From a checkpoint of a small transformer trained on Wikipedia.
Architecture: LayerNorm before each block, biases.
Each number is 200 + 20 x the weight over the matrix's rms, rounded and kept within 0 to 999. Layers, rows and columns count from 0.

# layer 9 MLP down (transposed), 512x128, rms 0.107, rows 209-221, columns 0-127
196,202,213,184,203,232,171,182,179,184,199,189,185,199,190,201,215,211,209,189,216,205,196,188,205,194,176,166,197,224,221,203,216,225,165,195,189,191,183,195,205,199,202,215,179,228,220,174,213,212,212,228,179,209,185,205,201,176,195,194,181,215,219,185,290,244,197,175,167,199,224,224,203,189,179,183,167,190,228,170,184,167,222,189,204,197,230,200,199,184,238,209,167,201,215,244,220,212,213,210,214,182,178,165,194,161,185,190,180,232,186,219,228,193,214,185,180,211,172,233,187,209,184,174,195,222,217,195
182,200,226,186,204,192,221,173,199,178,182,171,208,212,205,197,177,196,195,137,228,195,217,207,210,225,171,226,240,202,201,188,219,208,169,233,186,210,204,217,179,225,197,182,176,220,203,226,206,179,199,161,189,212,192,199,186,184,207,216,215,225,202,211,179,221,222,195,208,206,193,197,191,198,193,202,214,203,218,203,202,215,166,194,195,214,186,209,218,197,199,216,194,197,197,202,175,219,199,180,198,168,201,219,190,212,209,225,228,218,223,206,183,199,206,180,214,183,180,189,181,176,236,200,222,205,191,177
178,203,182,210,195,218,217,194,166,193,203,202,217,195,176,199,184,180,218,207,213,203,225,188,194,217,182,228,204,184,190,254,212,187,188,197,170,211,179,214,169,147,227,190,224,184,194,209,223,184,167,202,206,209,215,194,185,177,188,221,167,204,201,161,206,171,207,212,199,221,195,202,185,165,219,206,211,203,210,212,230,196,188,194,213,202,202,199,194,201,240,174,186,231,190,214,183,203,167,189,199,197,237,187,203,224,203,217,178,209,160,186,215,221,168,207,237,224,220,230,183,175,203,234,240,202,189,211
191,188,216,165,233,202,233,222,207,218,197,182,200,178,238,174,185,201,187,195,190,193,169,211,203,226,182,227,181,192,243,223,223,201,206,216,232,150,168,172,208,179,199,180,186,194,201,213,191,206,246,172,202,171,228,236,194,208,216,202,231,176,191,236,188,217,185,196,195,206,207,209,229,204,206,188,219,218,213,203,191,194,182,191,186,220,186,156,206,196,207,204,208,213,190,215,186,211,167,162,203,206,172,196,226,200,199,197,169,201,216,219,194,238,187,180,183,188,191,206,187,232,192,225,187,188,189,192
178,213,236,216,219,223,193,175,163,187,191,181,212,200,223,198,232,224,201,186,175,178,186,172,189,192,209,193,206,224,191,173,202,223,185,182,203,204,238,196,211,237,194,205,221,191,204,189,198,185,227,189,224,194,193,173,195,210,194,210,208,191,184,205,217,193,220,186,200,225,197,218,207,185,174,194,189,187,184,188,191,197,207,189,191,210,197,177,191,187,205,183,194,174,206,210,219,191,202,211,207,203,214,204,207,226,177,216,197,212,204,183,181,227,205,188,196,186,214,213,199,224,207,183,214,185,213,228
185,191,233,200,199,224,183,159,189,173,193,183,207,219,179,198,219,240,208,179,199,200,191,172,187,203,207,225,229,188,216,189,210,212,189,195,193,188,200,159,183,217,198,186,222,195,201,185,197,195,209,181,206,189,197,183,207,215,189,199,237,185,193,209,194,223,171,237,209,218,221,180,221,184,197,175,210,199,163,222,199,172,193,181,188,224,189,207,219,186,209,193,214,193,208,208,211,193,207,204,217,228,216,198,203,240,177,228,190,234,209,181,168,211,200,218,202,207,185,179,199,208,192,178,199,183,246,196
177,201,183,227,207,206,221,215,183,200,188,209,193,145,214,192,187,215,202,199,179,226,188,236,169,187,198,239,179,184,211,196,219,218,211,185,170,243,234,193,172,203,228,180,197,201,193,183,197,199,220,220,199,223,204,217,218,206,190,236,206,197,232,191,189,215,216,202,175,186,189,201,193,166,208,243,211,205,167,190,196,210,198,168,171,210,204,208,183,220,238,182,201,171,205,196,233,205,179,214,192,199,185,185,218,209,201,201,183,203,189,194,180,209,193,187,200,232,189,196,179,187,214,172,221,200,227,195
194,191,205,218,201,241,201,178,187,162,213,190,224,193,213,179,202,221,191,176,193,187,205,195,216,216,207,190,187,201,230,206,211,222,206,202,192,195,177,179,192,199,201,171,188,212,178,199,212,204,223,196,195,191,197,210,180,205,199,191,209,199,204,211,176,210,203,196,215,223,187,217,218,166,205,203,185,202,184,190,206,222,187,181,201,215,201,203,204,192,208,183,196,198,210,227,205,219,188,198,200,216,238,213,194,208,191,208,212,202,173,204,186,198,215,204,213,186,196,193,192,185,197,187,202,161,217,209
163,221,199,200,209,206,159,181,172,199,208,189,203,182,221,192,236,215,174,160,185,218,187,187,211,182,196,215,219,195,207,210,191,187,191,209,227,185,187,178,177,213,220,178,210,163,169,181,239,167,230,217,205,169,193,212,217,166,200,185,189,202,204,221,258,212,190,202,197,228,205,199,233,193,189,216,175,203,175,181,177,157,185,178,202,223,253,205,200,196,194,193,185,209,200,217,186,216,191,217,218,246,182,214,193,233,195,208,183,215,214,187,203,173,218,213,214,186,195,201,167,241,215,179,221,179,228,211
175,196,217,211,183,188,203,189,231,191,221,188,234,219,203,203,209,229,158,179,218,209,175,191,193,161,183,238,182,192,209,180,163,161,211,177,175,201,209,191,200,220,219,183,213,177,187,178,151,143,190,179,218,180,180,216,228,219,170,211,193,197,201,192,211,229,171,185,182,200,181,204,228,198,176,211,247,204,184,181,204,175,211,189,198,230,191,211,213,192,237,193,212,200,184,218,170,197,191,200,226,226,199,181,192,236,200,213,217,177,191,203,232,224,198,260,249,202,200,209,189,182,186,231,222,204,216,195
197,173,233,186,209,177,175,222,191,194,184,207,193,221,213,188,194,194,203,212,218,184,189,212,206,215,161,204,189,218,222,227,156,174,215,181,165,211,211,192,207,202,149,204,219,205,171,185,190,183,196,205,180,188,157,184,201,212,189,202,219,226,185,201,198,219,200,185,188,187,197,188,223,210,206,203,202,199,243,175,225,215,166,189,223,229,237,223,193,217,198,200,177,195,204,208,177,196,211,185,215,226,194,209,210,201,183,222,184,213,212,206,203,198,191,198,173,212,221,221,186,218,189,200,221,221,208,192
242,199,193,215,188,181,220,204,184,164,231,201,223,195,233,211,186,178,187,224,234,181,237,222,222,233,245,206,169,204,192,242,188,206,154,217,181,212,195,179,193,209,222,180,184,177,195,200,235,200,160,176,188,198,220,209,198,195,172,204,208,202,195,228,264,196,221,198,175,166,203,184,240,218,193,183,214,193,194,179,235,174,192,194,201,198,190,171,188,196,192,205,197,201,187,231,216,173,166,197,195,166,206,228,181,230,197,226,165,239,217,208,185,208,192,203,186,191,205,208,174,186,174,229,170,184,188,179
225,182,190,204,211,189,203,207,221,224,233,225,208,212,215,222,181,168,188,181,208,208,212,194,212,202,197,202,201,196,220,274,189,203,198,186,193,192,215,183,206,214,192,222,206,220,204,215,184,189,191,164,202,190,219,196,214,187,160,206,197,176,171,160,258,211,192,208,122,179,211,197,187,225,198,195,213,194,209,165,200,189,189,218,200,205,187,195,177,216,192,218,227,235,194,209,165,213,194,194,176,187,259,203,182,213,185,200,215,176,217,205,227,188,190,199,226,202,190,175,188,199,193,212,209,188,180,191
# layer 9 MLP up, 512x128, rms 0.12, rows 210-222, columns 0-127
229,224,197,222,208,225,206,214,179,198,181,216,218,205,197,195,181,186,217,175,205,206,211,184,226,183,207,239,199,205,181,170,236,189,206,199,217,209,197,209,165,227,213,231,248,177,233,224,204,223,215,164,173,193,206,198,212,173,177,223,200,215,202,210,183,165,195,210,207,223,236,192,183,195,195,223,190,207,196,229,205,200,203,203,161,190,204,209,182,242,182,205,202,206,230,154,199,226,180,199,218,209,203,219,175,194,208,250,219,192,168,174,170,234,194,243,194,209,219,217,182,178,187,201,185,184,180,185
204,188,150,175,213,182,193,186,228,226,187,205,207,179,192,196,195,188,219,214,190,195,181,201,183,185,181,204,225,224,206,194,205,243,220,172,193,202,187,195,201,228,189,224,197,199,216,193,204,205,228,193,161,195,199,236,226,200,190,199,227,186,198,214,183,210,202,179,204,189,223,194,206,203,181,208,167,236,197,184,207,225,230,188,213,202,144,233,210,216,180,207,202,173,195,179,208,202,215,196,196,196,209,218,188,177,205,199,224,213,225,215,207,216,222,199,221,202,202,200,220,203,175,161,169,194,207,181
201,205,183,243,181,203,202,191,173,189,204,206,232,181,167,222,198,229,238,215,238,193,220,179,217,204,188,201,213,169,158,191,197,223,199,202,183,190,198,235,210,182,239,212,203,175,259,192,225,229,199,184,207,217,218,169,198,195,184,217,200,198,177,172,189,198,211,200,197,207,231,187,167,152,186,208,226,212,167,236,222,200,193,229,198,188,212,203,229,223,205,196,217,231,208,165,194,234,223,211,190,236,214,201,172,223,218,208,202,168,172,177,200,186,212,188,199,195,191,209,216,175,183,182,177,197,199,209
219,228,191,159,218,193,217,223,190,223,206,214,203,171,222,186,230,201,186,209,207,210,186,229,176,192,173,196,208,218,206,199,203,207,197,192,195,175,209,182,215,193,190,217,200,221,210,208,204,204,194,193,182,253,172,210,227,196,202,200,191,184,194,177,185,215,201,188,204,176,217,197,216,208,204,208,221,212,199,204,192,205,188,199,158,189,207,200,192,192,202,196,189,209,174,193,183,178,188,197,191,193,194,236,202,212,202,201,191,189,187,195,209,169,227,197,209,222,199,199,203,241,197,204,211,192,182,179
218,171,174,224,203,185,191,206,212,199,210,225,193,174,195,193,176,216,200,198,191,190,216,193,199,186,183,195,214,181,193,201,204,179,198,207,194,168,197,211,174,189,193,214,170,214,201,223,228,210,199,192,194,171,205,224,203,225,229,178,208,201,182,209,194,203,219,198,207,183,230,205,189,214,204,225,177,226,214,175,183,197,207,215,227,229,180,175,209,203,210,188,207,204,200,183,218,216,198,183,201,196,205,206,203,195,201,188,200,179,245,196,220,207,217,182,212,215,168,199,226,212,188,214,198,179,168,177
240,174,230,248,188,198,181,210,190,199,207,182,195,204,211,223,200,213,188,205,226,188,234,226,205,211,181,185,200,173,184,199,210,189,206,241,201,188,196,227,192,197,223,205,204,174,205,236,227,183,215,215,212,186,196,215,183,209,226,190,200,197,183,187,187,178,189,202,213,193,212,199,158,213,199,229,172,193,206,178,187,196,204,207,220,208,206,163,207,219,196,207,197,183,199,212,169,213,196,197,217,184,197,205,192,190,185,190,217,205,232,216,198,205,183,215,205,182,172,201,195,184,174,201,212,207,196,186
207,195,188,238,168,204,194,213,198,175,236,185,206,185,167,210,186,191,204,245,222,192,170,206,211,202,206,193,223,179,152,194,198,185,194,210,211,182,216,216,213,189,201,200,197,193,206,193,218,219,211,214,180,211,199,198,202,213,240,186,181,206,186,196,200,196,181,215,202,196,202,197,199,211,202,192,204,197,196,207,218,198,202,216,201,204,208,179,214,191,217,200,190,223,199,191,206,192,221,204,201,194,191,185,205,200,195,201,184,204,212,212,200,210,215,202,221,219,185,182,197,216,201,193,208,192,184,193
217,215,193,218,216,201,195,204,221,217,191,189,205,179,193,206,204,192,170,160,191,200,202,176,206,222,193,167,211,209,196,190,193,172,199,189,195,195,220,230,183,203,220,204,201,211,186,206,196,181,184,204,206,197,215,220,242,220,202,182,197,204,205,209,202,201,225,218,203,181,199,199,208,222,191,207,186,226,242,223,189,186,190,200,193,199,192,210,191,220,191,221,192,196,205,185,195,208,201,198,202,194,192,209,193,193,211,217,228,183,196,189,211,200,181,201,196,202,224,191,200,184,193,203,191,220,195,183
200,229,210,236,202,232,199,191,181,181,204,161,189,227,204,206,181,179,215,207,246,193,188,209,208,210,245,178,223,190,200,178,211,214,183,238,221,192,212,223,213,171,240,195,221,196,179,184,206,181,245,195,193,196,211,209,180,165,187,229,195,223,189,184,185,149,182,191,228,207,209,200,216,193,196,175,163,194,193,204,189,190,214,248,226,195,199,201,208,227,209,219,187,215,191,226,165,218,185,239,147,222,226,198,164,212,173,232,200,228,213,207,200,180,207,221,197,176,200,192,167,163,163,158,182,228,194,225
212,202,214,203,172,191,175,212,200,206,199,189,197,181,200,203,213,195,209,191,190,191,178,165,177,209,214,199,182,210,193,195,202,205,214,164,224,205,186,200,191,208,223,219,220,176,212,214,202,211,189,196,204,195,238,196,192,168,222,191,166,190,191,181,205,173,180,202,206,221,209,206,203,203,237,217,199,203,184,210,205,186,227,223,185,188,219,179,166,203,214,189,187,235,214,203,209,205,199,205,189,205,222,195,200,195,234,199,197,208,184,214,198,206,199,204,230,219,234,175,202,187,223,203,176,210,171,190
191,220,186,212,211,208,218,198,184,203,199,214,220,211,231,210,208,172,232,230,203,230,197,221,230,242,186,190,211,272,203,179,204,242,183,206,230,195,179,188,232,189,173,168,201,234,185,178,229,196,242,184,177,192,184,227,207,190,189,216,196,182,147,188,193,198,215,195,212,231,211,183,175,186,222,186,233,187,178,188,185,172,215,206,194,170,213,179,221,241,185,204,207,199,205,197,190,220,187,216,200,181,206,197,186,208,219,171,198,193,198,218,186,181,197,213,211,212,232,165,219,170,189,207,202,197,179,186
229,196,184,190,233,209,268,199,204,205,213,185,232,188,174,232,208,190,212,181,195,195,214,225,188,171,168,200,194,231,212,185,192,234,176,218,199,193,183,214,179,232,223,191,208,194,188,196,251,188,230,193,212,206,135,241,218,173,230,204,181,203,183,190,204,175,207,208,187,153,206,191,196,184,183,198,225,194,197,183,200,185,208,219,228,187,181,145,229,229,235,270,184,223,182,215,194,180,190,174,199,192,222,171,178,156,235,196,194,190,217,207,181,200,199,185,216,204,184,157,206,188,183,211,184,204,169,173
221,159,158,209,198,179,205,195,192,229,221,174,147,232,212,232,232,183,172,232,182,217,204,190,187,216,175,199,256,199,195,178,184,196,214,207,226,231,211,187,161,222,192,211,202,178,210,198,204,265,192,192,178,219,170,231,228,202,149,219,207,179,170,216,172,211,159,162,225,176,222,215,157,245,209,169,181,249,226,146,178,213,204,228,178,229,184,246,188,236,194,228,170,197,189,177,172,174,210,175,168,249,216,157,200,195,175,225,198,201,175,238,215,197,197,212,208,205,184,228,226,198,224,191,207,189,194,204